Each number is 50 + 10 x the weight over the matrix's rms, rounded and kept within 0 to 99. Layers, rows and columns count from 0.

# layer 5 attention query, 288x192, rms 0.0754, rows 37-63, columns 0-95
43 42 39 49 38 38 56 63 59 53 63 44 52 52 46 43 50 53 57 53 51 41 51 64 49 43 54 36 26 42 48 56 43 67 59 47 52 62 43 50 43 57 51 60 55 45 44 48 36 53 62 46 67 47 63 54 54 31 48 56 55 59 42 50 45 50 56 56 50 45 37 55 48 37 48 62 52 63 45 52 56 65 59 52 50 43 47 41 50 27 53 35 58 48 53 43
42 50 42 28 55 69 40 51 35 52 49 45 59 43 62 52 51 51 59 52 40 65 53 60 42 59 55 46 42 59 57 57 57 56 47 62 45 46 45 46 42 69 51 52 75 62 56 68 44 67 44 63 42 48 45 55 64 54 55 42 60 39 75 52 55 30 67 44 55 44 49 53 58 55 80 49 83 39 48 61 56 59 45 45 36 45 54 53 50 43 50 63 54 48 50 51
51 48 56 52 53 46 58 65 69 57 37 33 49 59 57 43 44 53 44 31 48 58 48 69 58 46 54 54 62 52 56 63 65 47 51 39 47 28 52 63 50 44 60 46 36 51 56 39 41 39 50 46 52 41 51 49 32 46 50 42 46 31 45 55 42 53 54 45 50 33 56 55 51 48 36 60 55 40 47 54 62 50 38 57 34 40 54 43 46 50 33 62 54 47 59 41
56 31 27 50 65 32 63 64 84 26 45 28 49 71 60 49 54 43 51 34 49 45 79 45 50 48 48 74 50 45 67 55 56 54 47 50 72 43 58 65 55 47 40 49 59 52 48 37 39 35 23 67 45 43 75 56 64 39 56 26 50 41 30 49 39 44 45 34 42 49 48 41 47 67 50 62 47 44 32 55 40 30 34 56 40 49 44 59 50 41 44 60 40 50 48 55
34 52 76 60 49 49 51 42 27 58 60 48 59 55 33 43 75 50 52 43 49 43 40 55 33 59 51 43 52 50 38 34 56 60 49 50 35 65 43 29 51 42 44 54 55 48 61 36 57 65 76 53 55 62 40 55 40 54 39 60 41 55 56 62 66 52 57 50 57 70 32 57 48 25 61 42 58 62 54 43 47 57 69 41 41 64 46 60 38 49 52 38 49 60 40 54
50 68 55 48 40 68 65 43 39 53 37 49 53 36 50 65 39 52 50 52 43 67 50 65 57 53 49 50 53 61 50 55 60 64 52 48 35 47 47 53 55 46 57 44 40 43 58 50 66 52 69 37 58 48 43 55 37 67 41 51 46 55 60 50 60 45 38 59 44 39 50 60 49 50 45 45 53 48 58 53 58 50 49 47 53 47 56 45 38 60 51 46 46 43 50 44
41 50 50 65 43 47 51 64 58 48 42 48 36 49 45 44 40 67 42 45 48 48 48 47 50 37 39 47 59 53 45 58 64 57 57 43 52 57 44 67 50 55 56 48 52 56 55 60 56 51 43 50 52 59 47 46 47 41 46 54 55 51 39 44 47 46 45 55 48 60 55 48 64 61 49 63 47 51 47 42 43 46 36 56 45 40 44 55 68 48 48 53 48 60 46 49
38 22 39 39 60 31 50 37 49 36 61 49 64 67 43 33 59 55 56 40 69 31 57 36 23 52 55 49 31 49 57 42 35 66 37 53 60 75 47 41 67 22 59 52 62 43 56 24 45 66 40 57 26 40 58 53 62 48 59 57 38 67 43 56 45 42 52 49 61 64 25 58 53 44 51 68 58 58 42 59 45 46 65 63 25 68 47 66 31 39 41 34 56 62 46 38
52 63 62 47 49 61 40 53 40 44 62 48 48 44 28 50 52 58 41 44 50 51 31 42 42 55 33 66 25 42 46 69 47 43 51 36 46 36 54 50 33 66 62 51 46 54 58 40 58 50 65 35 57 50 53 50 44 51 45 55 48 38 29 57 58 40 67 49 58 49 55 59 53 39 53 59 35 47 48 44 60 32 54 40 50 65 60 33 46 48 45 45 51 61 52 50
55 53 45 64 56 44 35 51 61 50 46 50 51 54 43 51 54 36 36 55 45 38 51 53 49 39 44 56 45 63 39 39 58 49 53 50 46 60 55 38 50 57 46 52 50 61 47 62 52 44 50 60 66 59 64 63 50 50 37 51 32 46 42 36 45 39 64 40 36 53 61 32 42 69 48 40 44 41 47 29 47 59 47 46 70 44 48 45 59 57 51 49 59 60 60 65
43 49 36 39 54 55 27 50 47 36 37 40 51 41 46 53 46 41 64 37 55 56 36 41 36 45 45 54 55 29 48 54 64 52 41 66 44 52 64 67 44 46 44 47 54 53 47 46 42 55 47 47 51 45 53 44 64 52 44 53 44 48 38 45 51 55 39 33 47 46 58 47 58 58 48 62 57 41 49 57 77 42 58 66 45 63 58 49 30 37 50 42 57 67 50 41
56 61 38 27 38 52 47 53 45 49 54 53 42 34 45 53 56 45 53 37 60 61 38 42 48 62 50 45 53 48 47 57 63 36 46 42 43 67 58 29 44 66 48 46 62 54 40 53 49 51 59 53 49 60 38 54 46 52 56 48 51 62 45 53 60 37 53 53 58 54 53 62 57 29 48 48 42 40 55 50 58 43 55 49 57 51 45 32 39 33 58 49 46 50 25 51
53 62 59 65 43 54 62 56 42 53 59 38 49 45 37 54 50 44 60 47 56 54 52 44 55 56 49 42 48 42 38 59 51 48 49 55 42 63 45 61 48 38 74 55 47 51 43 51 43 55 51 47 39 50 47 47 51 66 43 57 61 50 44 55 55 37 70 58 54 60 33 36 54 33 47 50 46 63 50 56 47 48 45 59 51 52 49 41 55 60 53 50 44 50 51 61
54 43 59 73 59 42 40 44 69 64 47 67 49 59 43 38 45 40 49 47 51 25 55 47 46 37 44 42 45 35 50 47 43 54 55 42 50 24 54 50 51 75 57 48 60 45 58 50 46 50 27 69 61 52 46 55 67 60 39 37 33 54 47 55 35 53 47 64 55 64 47 54 48 45 52 68 48 49 46 56 49 48 47 36 41 31 52 58 53 39 55 43 31 48 48 52
40 40 36 31 70 50 51 48 52 58 49 66 48 53 60 45 40 58 43 59 41 54 56 40 46 51 54 38 42 47 55 60 48 60 36 54 54 58 48 40 42 47 46 59 52 55 60 49 55 48 35 43 45 42 40 45 44 53 52 59 66 74 52 43 34 45 46 53 70 65 50 43 54 37 61 72 53 41 53 42 57 43 50 52 53 39 54 52 45 41 51 49 59 48 49 28
34 40 49 45 66 51 53 50 62 44 51 39 68 70 44 52 46 47 46 55 56 78 68 49 56 43 62 60 51 58 42 57 51 54 74 53 59 38 50 66 54 48 45 63 52 48 28 53 49 50 39 41 58 54 42 50 58 48 58 48 47 48 51 46 42 47 44 50 48 43 56 62 49 59 51 47 64 30 46 51 53 40 35 56 52 37 58 46 25 55 49 46 48 38 58 59
47 40 46 44 52 39 62 35 54 48 48 35 62 63 50 59 65 33 38 41 40 36 53 38 45 51 64 45 57 63 42 38 43 46 55 54 51 40 62 53 58 55 53 60 63 46 60 49 50 54 47 48 39 51 55 62 56 26 52 46 49 57 66 36 35 39 45 44 70 57 39 41 52 60 61 28 66 31 45 44 28 59 73 22 57 51 44 43 29 47 53 26 45 50 47 58
43 45 57 40 56 42 37 51 57 46 42 57 40 62 67 51 40 62 67 51 42 58 68 44 42 44 54 41 60 49 44 39 39 70 46 73 52 50 50 54 36 67 54 43 51 60 42 52 53 59 44 49 67 45 53 64 60 59 45 44 49 51 62 53 34 52 37 59 50 50 54 48 42 45 60 49 51 57 46 44 69 53 39 62 57 60 50 52 53 37 33 58 30 48 62 36
48 46 58 72 51 47 51 51 50 58 50 55 46 48 44 52 49 55 44 47 41 57 58 47 40 58 64 42 45 66 31 31 51 45 38 39 61 65 46 53 54 41 41 43 61 49 44 47 57 64 45 43 36 60 58 47 61 60 38 44 49 61 59 63 57 51 48 47 65 38 46 49 52 56 42 47 53 59 60 38 43 50 48 43 53 54 48 70 44 51 44 41 45 44 61 67
45 52 53 67 34 49 64 40 42 44 42 53 34 56 48 39 42 41 40 63 47 57 59 53 53 56 43 61 61 65 66 50 74 46 46 44 48 51 55 47 58 46 45 64 46 42 43 59 67 37 34 46 50 47 46 47 36 57 56 42 70 41 49 48 54 55 48 56 26 61 38 52 49 42 33 27 34 44 43 64 48 66 57 54 55 50 54 45 40 52 57 56 46 47 49 48
53 52 32 60 46 50 52 46 43 46 50 52 46 37 35 53 54 48 52 56 56 52 34 38 39 64 42 48 46 61 50 54 50 40 43 51 45 55 52 40 46 48 53 54 51 58 47 55 53 56 55 50 41 62 45 44 47 55 60 56 56 59 35 53 65 54 52 66 58 61 48 50 52 33 44 45 35 54 51 61 65 41 54 60 57 64 55 51 46 55 54 41 42 57 36 59
72 45 51 58 56 41 41 53 62 60 38 64 40 51 47 45 63 51 40 43 53 56 44 43 54 36 63 50 44 55 51 45 41 59 48 48 60 43 72 65 55 59 48 42 29 45 54 48 57 56 47 45 50 40 61 42 48 35 45 38 43 60 46 52 57 51 40 68 53 49 68 50 54 55 49 54 63 51 47 61 58 54 58 38 43 50 53 44 41 40 56 45 35 70 53 51
38 45 28 47 52 58 40 49 49 50 51 40 57 45 44 61 53 47 52 55 58 61 50 46 42 43 60 39 47 51 49 52 48 55 44 48 40 56 53 28 48 62 80 40 60 52 53 58 33 74 57 48 45 38 60 69 67 29 43 40 49 53 57 59 35 62 63 30 64 44 56 73 59 49 61 45 49 71 47 65 68 51 51 53 60 49 40 41 44 41 45 38 64 48 38 58
56 49 54 30 67 65 47 56 32 56 66 39 64 55 48 65 52 54 40 58 52 43 32 24 42 37 40 62 46 57 57 53 40 42 50 53 70 48 48 42 49 46 40 42 65 58 58 70 64 62 57 54 49 60 52 58 48 39 45 44 53 58 76 57 45 57 52 60 45 65 54 37 57 45 70 48 47 63 51 49 45 51 69 37 49 59 66 49 51 54 67 47 43 39 21 53
36 50 66 51 40 39 37 59 33 30 61 45 53 55 42 55 50 62 62 32 33 51 54 52 34 43 67 33 42 46 51 33 37 48 58 42 50 48 53 45 56 77 54 46 54 63 68 53 44 47 49 47 26 60 58 48 51 30 47 44 51 73 69 33 46 36 59 55 57 46 41 39 49 45 61 52 61 41 66 47 72 53 39 52 32 59 40 60 56 57 44 39 43 60 42 62
66 36 53 56 69 49 54 32 55 55 57 60 70 60 45 44 53 56 45 37 55 57 55 41 45 43 55 27 50 43 54 45 31 41 38 65 52 41 46 54 54 62 42 52 58 46 38 51 61 65 33 52 39 46 54 78 59 54 29 47 55 36 47 33 45 46 43 49 65 48 41 32 38 54 39 59 51 48 65 54 35 47 44 35 55 57 78 48 32 60 47 50 36 50 64 55
45 56 58 48 45 48 48 64 55 51 76 50 49 41 58 51 70 56 47 56 58 43 34 31 48 44 66 41 68 46 44 49 48 42 58 61 51 43 57 37 56 60 52 44 18 45 69 46 62 37 50 45 50 57 56 57 52 49 47 46 59 54 51 50 64 54 71 34 47 52 43 49 41 50 47 35 53 64 50 46 61 39 45 50 55 36 53 45 66 51 56 45 38 36 38 53
# layer 5 attention key, 288x192, rms 0.0738, rows 37-63, columns 0-95
54 46 25 35 44 51 27 41 51 35 55 55 52 54 55 35 45 72 52 57 67 64 43 58 61 37 51 43 57 66 51 45 49 52 48 29 39 44 30 60 52 35 45 35 38 59 63 48 48 47 47 42 46 49 45 35 64 44 49 51 65 53 47 51 61 67 54 53 50 60 69 57 48 49 51 59 61 35 51 69 74 45 47 56 28 73 30 30 38 71 43 51 52 38 51 44
33 45 40 36 43 49 38 35 44 40 79 60 69 53 28 45 51 57 37 59 51 49 33 44 51 63 53 45 45 55 48 25 39 50 52 57 52 69 53 53 45 46 58 48 40 49 52 50 34 61 56 57 47 55 49 40 34 49 51 65 50 39 39 48 46 55 41 60 43 45 41 62 58 41 47 57 46 57 48 45 47 52 45 46 67 58 59 54 47 46 39 39 43 33 38 54
43 40 43 47 51 35 41 43 48 62 70 59 44 56 45 50 60 49 55 57 45 51 49 69 55 49 55 59 45 62 57 25 44 60 57 43 46 61 47 70 52 42 63 61 59 49 40 53 54 56 47 38 52 38 45 59 58 38 69 56 55 63 44 69 53 46 28 69 45 54 46 45 52 39 39 71 38 43 43 40 57 43 46 54 44 49 43 58 41 64 44 50 46 49 65 37
64 56 49 56 37 43 52 52 41 51 55 57 45 55 46 34 45 56 56 67 43 47 53 44 34 47 44 64 46 48 51 57 55 64 46 51 47 47 52 41 55 52 47 33 46 42 58 40 51 52 50 61 50 56 61 46 49 46 44 55 44 61 50 43 53 47 59 59 48 52 61 52 49 59 56 48 59 52 59 55 38 43 45 57 54 54 58 51 58 51 51 44 50 63 53 49
56 50 56 52 55 52 56 43 50 48 33 62 45 50 52 55 42 45 48 47 53 56 54 56 55 48 52 41 58 49 53 60 51 54 47 49 55 51 50 47 66 50 48 45 44 44 45 59 55 45 56 41 39 43 55 42 47 39 59 49 49 65 50 56 47 50 48 44 50 63 55 46 50 60 43 56 44 61 47 49 43 60 57 39 56 60 44 58 51 40 46 44 49 54 41 41
45 46 63 37 58 57 48 54 55 47 44 51 47 50 54 74 51 27 47 42 52 46 61 57 63 50 53 38 49 45 44 50 39 41 57 52 61 41 58 53 50 40 63 65 58 51 48 58 48 50 58 26 50 43 40 60 53 39 54 49 56 59 62 48 41 49 48 48 57 61 55 47 54 47 36 48 41 43 53 52 50 55 54 46 53 52 39 53 49 44 41 42 56 52 38 40
46 49 43 47 48 47 57 41 48 53 60 39 56 57 65 49 43 53 53 45 42 45 47 48 59 61 54 52 44 45 46 39 41 39 44 52 58 49 39 45 44 47 53 40 51 52 54 46 54 58 48 43 51 52 47 52 53 43 55 44 48 37 45 50 53 58 44 49 51 60 45 52 52 53 57 51 62 46 50 51 52 55 47 55 39 51 51 51 35 55 54 43 55 41 50 56
66 46 46 63 36 45 61 67 39 51 47 59 48 58 31 12 61 71 46 51 54 43 41 41 14 46 54 63 34 46 46 40 69 70 37 43 60 55 56 41 51 51 34 33 42 44 63 50 34 58 55 71 58 54 72 47 54 51 42 62 31 59 42 58 54 49 50 61 41 52 40 51 56 58 48 47 67 70 35 52 53 39 66 62 60 43 66 65 55 41 49 61 59 76 59 43
51 75 47 59 57 50 47 42 56 53 51 46 34 34 66 64 46 41 43 36 29 49 48 61 53 47 56 33 57 56 65 60 57 35 41 71 50 55 37 47 43 57 59 47 44 54 55 47 52 45 35 48 40 43 59 49 50 41 42 59 54 52 53 54 49 71 36 53 48 36 72 54 51 47 34 31 38 43 57 28 52 36 46 46 65 46 43 54 53 76 42 33 46 36 55 47
44 46 59 62 39 34 47 41 46 51 42 61 59 61 63 46 52 60 53 40 37 34 67 46 33 49 48 51 44 39 66 31 40 49 37 39 55 60 38 54 58 60 55 34 81 42 73 53 41 51 50 48 43 44 48 36 47 36 63 65 37 40 50 58 59 66 46 59 74 55 47 51 60 37 63 40 46 42 32 61 44 69 61 39 49 65 48 63 42 51 31 55 48 58 46 57
66 56 53 48 45 71 47 46 54 56 47 65 62 43 40 53 58 56 39 72 55 37 54 46 58 50 34 47 55 66 42 24 59 57 51 48 38 69 50 47 41 56 51 49 41 55 71 56 62 46 48 46 29 45 59 64 57 37 61 51 55 52 42 60 48 55 51 36 37 58 46 73 74 49 58 69 34 63 56 49 40 47 47 69 68 40 53 47 48 55 64 45 44 52 43 46
52 77 53 52 34 63 46 50 30 73 75 63 54 45 52 36 47 69 57 33 68 64 40 48 50 54 42 56 48 59 42 47 41 61 57 52 39 69 27 51 19 44 64 35 54 66 63 48 50 59 52 69 62 50 49 59 56 53 37 55 35 40 66 55 54 41 53 70 47 51 56 56 52 48 42 59 58 52 71 40 68 56 47 55 48 68 60 33 54 47 52 63 31 54 53 41
54 49 41 46 60 62 40 53 42 64 51 49 32 35 51 48 51 44 56 56 53 50 56 37 42 42 56 53 49 61 33 52 59 36 55 19 54 55 44 39 42 59 38 46 48 59 53 36 63 34 49 61 60 70 43 48 43 29 42 50 54 58 43 44 58 49 34 61 55 41 48 39 60 32 56 46 45 33 61 44 44 45 41 39 59 49 52 53 71 51 63 41 32 35 54 58
51 51 55 40 64 47 45 53 40 46 32 56 54 59 43 42 53 75 51 46 45 49 51 57 57 49 56 46 25 53 56 64 61 50 53 33 55 65 49 68 51 51 45 28 56 46 47 59 56 43 64 50 44 46 59 64 32 41 64 24 71 42 57 43 52 40 55 58 44 32 53 47 40 59 51 51 63 42 53 43 60 44 37 43 73 50 56 44 38 49 29 47 49 53 62 42
48 51 53 36 40 59 52 53 60 32 73 41 67 47 48 23 54 49 54 31 41 68 53 56 60 41 53 62 47 61 60 56 45 25 65 58 56 68 33 43 48 51 59 59 53 65 53 40 51 64 67 43 43 25 78 48 36 43 50 47 49 53 64 58 55 49 55 63 34 43 54 33 31 69 60 52 58 58 45 43 52 66 38 56 51 55 32 50 62 42 55 55 47 33 41 65
57 44 60 49 42 57 41 68 58 38 43 50 40 74 56 56 61 61 48 56 45 47 60 29 50 41 49 54 43 49 43 52 41 69 40 46 55 55 49 47 43 47 50 59 63 46 42 46 51 35 52 47 56 56 41 46 69 66 61 53 52 67 53 37 55 43 61 58 52 36 21 24 47 58 26 51 45 58 50 37 48 56 36 50 56 63 43 65 62 57 26 54 54 52 48 45
49 45 64 59 45 42 45 66 42 53 53 41 63 49 43 59 46 46 53 49 58 66 52 45 29 42 39 50 44 37 40 60 46 60 55 58 59 51 46 37 57 50 48 64 39 52 53 67 49 38 49 61 45 64 66 46 42 41 34 55 48 56 52 39 51 52 67 30 67 54 62 48 42 34 55 54 59 55 74 48 60 43 45 59 26 61 49 51 39 49 22 58 45 53 53 37
48 41 54 31 48 58 49 71 33 44 53 40 55 54 44 43 71 47 46 46 43 57 45 46 60 34 52 40 69 34 54 47 50 60 57 41 59 63 60 42 42 25 54 51 55 35 48 48 59 54 48 44 49 37 52 52 44 37 49 24 69 67 51 42 54 58 59 39 56 48 58 45 47 48 58 60 45 40 55 52 37 40 54 40 59 54 54 74 44 67 34 55 52 54 40 51
31 43 52 42 53 57 66 45 48 41 48 45 54 61 39 48 51 48 49 58 49 64 62 59 31 36 58 60 47 35 36 44 60 73 53 60 60 32 63 56 52 58 43 55 43 38 59 59 44 64 64 62 38 44 51 52 42 28 49 38 51 55 56 50 68 37 56 55 42 64 43 34 53 60 67 49 52 48 46 50 50 64 61 48 58 41 57 47 41 59 47 53 57 58 57 70
57 52 50 53 51 38 37 63 46 60 67 76 47 44 52 45 47 31 52 63 44 58 47 55 29 61 57 39 61 66 49 56 57 60 45 73 53 53 43 49 52 45 58 57 36 65 48 40 44 53 60 52 57 62 53 51 60 30 44 45 60 39 40 30 53 45 50 70 60 48 39 32 37 72 52 29 45 71 54 34 35 45 33 44 40 40 35 60 44 64 20 47 33 44 37 48
65 69 46 53 30 62 33 48 37 59 45 50 40 36 67 32 47 50 40 45 46 62 49 52 50 56 44 50 60 48 44 44 50 42 43 61 44 47 44 58 49 62 49 26 50 61 57 57 49 40 49 53 59 58 53 45 53 59 53 52 53 59 56 50 67 39 45 46 48 46 53 52 63 64 56 55 36 37 68 43 48 53 41 46 54 55 56 25 54 52 55 61 31 45 65 47
55 48 61 61 52 46 57 51 32 51 59 33 57 49 44 43 57 43 51 67 34 41 59 61 52 54 29 66 30 16 37 42 68 55 48 41 69 47 38 47 59 33 39 54 57 33 64 52 48 28 60 58 51 29 55 47 37 52 51 47 47 45 42 62 65 62 50 30 43 42 44 38 47 44 50 46 36 57 54 35 26 55 35 58 46 53 46 55 50 63 41 71 44 33 56 64
42 68 55 42 45 45 49 49 45 43 55 50 58 37 43 47 56 53 48 21 59 48 65 44 28 53 60 55 55 47 37 45 48 48 59 70 66 40 55 63 45 67 67 39 48 42 58 54 63 56 47 55 51 34 50 43 49 56 69 43 40 45 59 50 55 35 51 54 57 42 54 36 39 50 58 48 54 24 66 54 70 37 57 39 52 69 48 45 75 46 60 41 42 46 60 54
50 45 33 30 54 46 42 48 50 61 13 45 72 46 68 53 57 39 52 28 59 51 63 52 60 29 34 41 49 28 30 59 45 63 43 48 37 52 54 53 47 55 57 58 46 60 49 39 42 48 46 43 34 74 51 57 33 58 33 41 48 45 42 59 56 50 55 28 58 41 57 35 59 42 59 56 41 60 48 45 39 39 59 54 50 41 55 55 29 28 57 56 58 54 49 52
25 46 39 36 66 51 63 45 53 52 48 55 55 63 51 60 47 47 51 49 56 56 37 47 37 38 67 47 59 40 49 49 57 60 41 43 42 51 44 47 56 53 42 51 45 50 49 63 62 54 63 58 44 57 59 47 52 34 31 65 54 19 50 45 42 69 53 58 50 54 51 57 43 50 55 53 59 39 63 45 45 55 84 64 49 53 39 48 57 22 50 27 54 31 53 50
36 39 44 48 45 58 47 43 52 51 55 39 63 53 57 56 44 48 45 54 56 41 57 47 35 56 54 44 72 56 49 47 46 42 41 49 59 41 56 50 43 63 53 56 42 56 58 55 68 35 67 59 52 46 59 45 36 36 59 49 44 69 69 60 47 53 32 43 46 42 56 41 47 65 59 59 57 64 44 54 65 38 48 44 49 54 47 59 74 44 22 50 34 42 58 57
34 59 56 68 54 40 57 50 42 53 56 66 48 45 49 45 66 50 45 60 37 56 62 67 45 59 35 50 47 41 45 57 68 66 54 45 58 42 65 44 56 38 47 40 54 45 50 55 57 45 40 57 56 50 49 28 38 73 66 63 44 67 64 50 46 39 69 47 36 45 45 45 54 49 44 45 53 41 62 38 60 38 64 50 54 60 55 48 52 52 50 74 35 57 51 34
# layer 5 attention value, 288x192, rms 0.0699, rows 32-41, columns 0-95
32 57 53 55 53 46 56 50 38 46 36 53 62 47 56 46 48 62 65 72 43 58 51 54 49 35 58 39 52 47 21 57 12 67 52 55 42 43 61 46 68 64 45 53 64 44 58 55 52 56 45 50 43 52 54 66 50 48 74 68 53 68 57 52 31 36 43 47 71 41 43 36 65 59 71 55 50 45 49 53 41 50 45 50 39 46 44 46 68 66 31 48 45 37 68 52
41 44 45 48 50 49 43 47 45 44 54 60 45 55 50 60 56 55 35 50 23 38 41 55 50 51 41 61 51 52 48 52 47 52 55 59 55 43 48 48 28 53 51 30 69 52 57 59 47 48 64 55 69 56 51 69 41 68 36 45 50 40 58 65 40 49 34 55 36 48 42 39 56 59 54 33 50 56 49 49 38 46 72 44 37 52 71 53 59 49 47 54 48 54 44 62
50 48 61 42 60 54 48 55 63 59 36 47 49 51 61 46 62 48 39 44 50 60 33 45 50 39 59 60 49 48 46 55 52 55 36 49 48 55 34 66 44 56 55 56 42 43 43 39 52 43 62 46 52 39 55 45 47 71 49 36 40 38 43 61 49 58 33 37 38 52 45 54 53 57 51 45 57 40 46 54 51 45 55 58 29 43 65 45 45 46 45 59 33 39 47 54
43 63 48 49 48 38 52 43 51 51 59 51 44 49 54 44 58 57 58 46 47 50 61 41 53 61 43 53 58 60 49 40 53 59 61 57 49 50 40 50 52 48 58 56 59 63 49 52 57 52 45 53 49 70 51 62 66 54 61 54 49 50 56 54 51 55 39 72 59 60 59 62 60 44 47 48 52 53 52 41 47 38 60 50 53 48 36 42 50 60 52 61 46 52 60 30
56 47 48 66 39 49 58 62 36 32 43 47 50 48 48 55 52 50 41 49 65 47 50 61 46 49 52 43 66 51 45 65 55 47 31 44 52 58 58 58 48 50 51 39 50 33 36 42 39 47 55 53 49 55 51 38 40 43 59 47 46 53 39 44 57 65 56 33 43 54 52 48 35 49 47 35 42 53 63 49 43 46 45 43 56 69 57 56 52 41 42 46 57 58 41 67
51 46 43 52 41 48 56 50 60 56 56 52 51 62 37 55 53 54 64 56 50 51 50 52 42 54 46 44 50 34 56 56 68 50 53 47 54 47 50 55 50 55 35 38 49 53 44 54 46 64 37 43 52 42 52 53 45 51 53 62 52 52 58 36 36 62 47 50 51 47 42 51 61 52 55 58 39 51 56 80 60 55 63 47 55 41 45 54 56 44 70 41 40 51 40 60
58 49 42 48 42 46 52 50 37 41 48 60 48 49 44 52 55 49 48 57 28 50 44 60 49 55 27 49 58 55 44 44 49 48 49 49 47 42 45 55 62 58 50 38 49 50 76 50 44 53 37 41 48 36 58 53 49 48 38 39 57 57 69 62 51 40 46 71 63 72 38 64 61 44 51 43 55 42 48 51 49 50 40 29 45 50 41 50 58 66 54 48 57 50 41 64
63 65 60 52 54 49 60 63 54 49 48 52 49 41 52 46 52 43 46 48 48 59 38 51 52 38 50 44 52 37 67 58 50 48 50 48 42 48 44 59 62 59 51 54 69 35 69 49 56 34 26 57 61 35 54 50 46 55 39 40 49 44 46 38 61 51 51 56 55 45 43 43 63 66 42 55 51 38 48 45 50 49 52 30 53 43 55 51 46 48 44 50 56 47 57 71
45 48 54 47 50 43 66 51 60 44 51 52 48 61 45 48 41 44 44 62 69 30 47 34 45 39 52 53 56 42 49 70 54 54 41 54 34 57 63 60 61 41 57 49 43 33 51 52 62 46 55 49 39 45 48 58 60 70 57 51 51 56 33 57 52 67 52 55 36 49 59 57 48 27 24 59 49 49 55 44 51 52 47 43 55 68 35 35 56 54 52 69 55 54 61 44
43 45 47 55 39 53 53 58 52 51 46 50 44 47 41 51 51 53 50 61 55 58 46 44 49 51 56 64 43 52 49 45 59 50 45 31 53 54 63 45 50 39 44 44 36 39 36 54 47 45 29 46 52 50 43 42 36 50 59 54 62 67 56 50 56 58 64 48 49 60 43 41 47 31 51 58 44 73 32 45 52 57 48 40 63 51 44 54 48 56 37 47 42 61 50 50
# layer 5 attention output (transposed), 288x192, rms 0.0721, rows 32-40, columns 0-95
46 52 54 60 54 35 53 57 32 46 38 52 49 47 65 56 49 60 59 54 46 41 62 69 42 35 50 40 43 41 39 39 29 57 53 66 60 47 53 56 58 47 47 53 34 40 62 56 55 45 39 56 51 44 53 44 43 53 69 60 56 46 64 44 42 30 39 51 52 59 56 42 57 36 69 53 36 40 55 53 42 48 48 46 38 44 58 51 57 58 54 57 60 41 55 39
41 48 32 57 47 56 49 45 63 47 49 47 48 65 61 59 42 54 60 57 48 50 54 56 44 58 35 61 41 44 40 35 56 58 43 57 46 68 46 49 37 36 45 40 59 49 39 47 48 58 66 75 55 54 43 63 41 43 45 39 37 47 63 49 55 54 35 41 44 58 53 39 73 44 59 48 55 42 62 44 52 56 56 42 40 61 39 57 51 60 18 63 61 67 36 60
59 46 63 35 48 46 40 59 61 58 54 54 30 35 78 62 65 58 54 48 52 56 63 62 44 57 45 53 54 53 42 60 47 42 44 59 58 67 33 67 54 40 52 62 33 30 33 32 45 45 50 48 56 40 44 43 43 67 68 48 48 27 41 68 29 56 57 36 35 59 50 47 49 55 51 56 47 56 36 48 61 51 47 64 52 54 58 44 43 54 51 60 53 42 40 56
53 54 45 46 51 44 46 47 49 59 36 55 49 56 44 35 56 54 57 44 39 36 64 45 49 54 34 44 42 48 55 44 62 53 49 43 48 40 55 51 60 60 49 45 59 54 59 50 76 62 33 59 45 51 52 54 57 46 30 44 49 51 61 53 52 48 40 66 59 56 63 43 61 51 66 42 50 53 54 49 28 43 50 48 33 39 54 57 55 55 48 61 24 47 46 48
48 52 45 51 48 32 66 51 54 39 60 44 60 55 58 42 42 54 52 51 75 69 36 52 36 38 48 42 51 48 56 65 48 53 46 57 52 63 56 53 36 56 46 40 44 62 46 62 37 44 58 49 49 49 46 45 52 64 77 56 57 55 51 57 56 58 57 33 48 43 57 74 50 44 37 60 42 37 35 60 56 56 38 64 61 61 51 37 59 52 48 43 68 43 32 39
61 43 38 43 57 60 57 46 47 60 47 57 59 62 25 74 45 30 69 54 47 50 47 63 49 47 52 47 55 40 50 63 60 31 43 59 55 52 55 52 43 61 39 54 46 51 41 45 50 48 47 45 48 53 59 52 49 47 46 37 42 52 42 40 41 62 55 48 44 47 47 47 54 53 46 47 57 56 50 65 51 43 55 52 61 43 51 61 59 55 53 52 49 43 52 53
44 62 34 42 30 57 48 54 43 39 46 30 42 57 49 57 63 56 64 42 57 54 50 52 33 45 52 48 50 44 56 42 68 49 61 51 43 45 48 57 58 43 38 35 59 62 49 57 55 56 57 50 57 49 38 45 61 28 37 46 59 53 59 42 49 35 47 45 49 63 50 60 63 55 47 36 66 40 60 59 54 66 47 48 53 49 38 70 49 59 45 60 59 59 46 36
62 61 52 33 24 58 46 73 58 49 42 27 38 55 66 45 56 39 61 45 57 58 41 53 29 42 55 46 31 46 44 42 40 49 49 61 55 40 47 59 56 31 64 50 51 51 57 47 50 44 32 48 54 40 49 47 54 54 59 34 61 31 44 53 51 40 58 29 43 56 55 54 65 57 44 54 43 48 63 51 49 53 46 51 54 52 61 55 51 46 52 54 64 35 39 48
51 57 69 51 50 38 62 62 62 44 62 55 50 51 41 55 65 51 46 49 58 37 28 46 52 34 51 46 46 52 67 61 56 50 38 53 45 42 63 55 54 41 52 53 58 57 43 55 62 51 52 46 36 40 51 70 53 62 52 62 42 37 47 51 60 62 57 51 48 43 52 46 63 45 40 52 60 50 48 53 39 53 45 51 58 45 59 57 54 43 58 65 50 41 55 58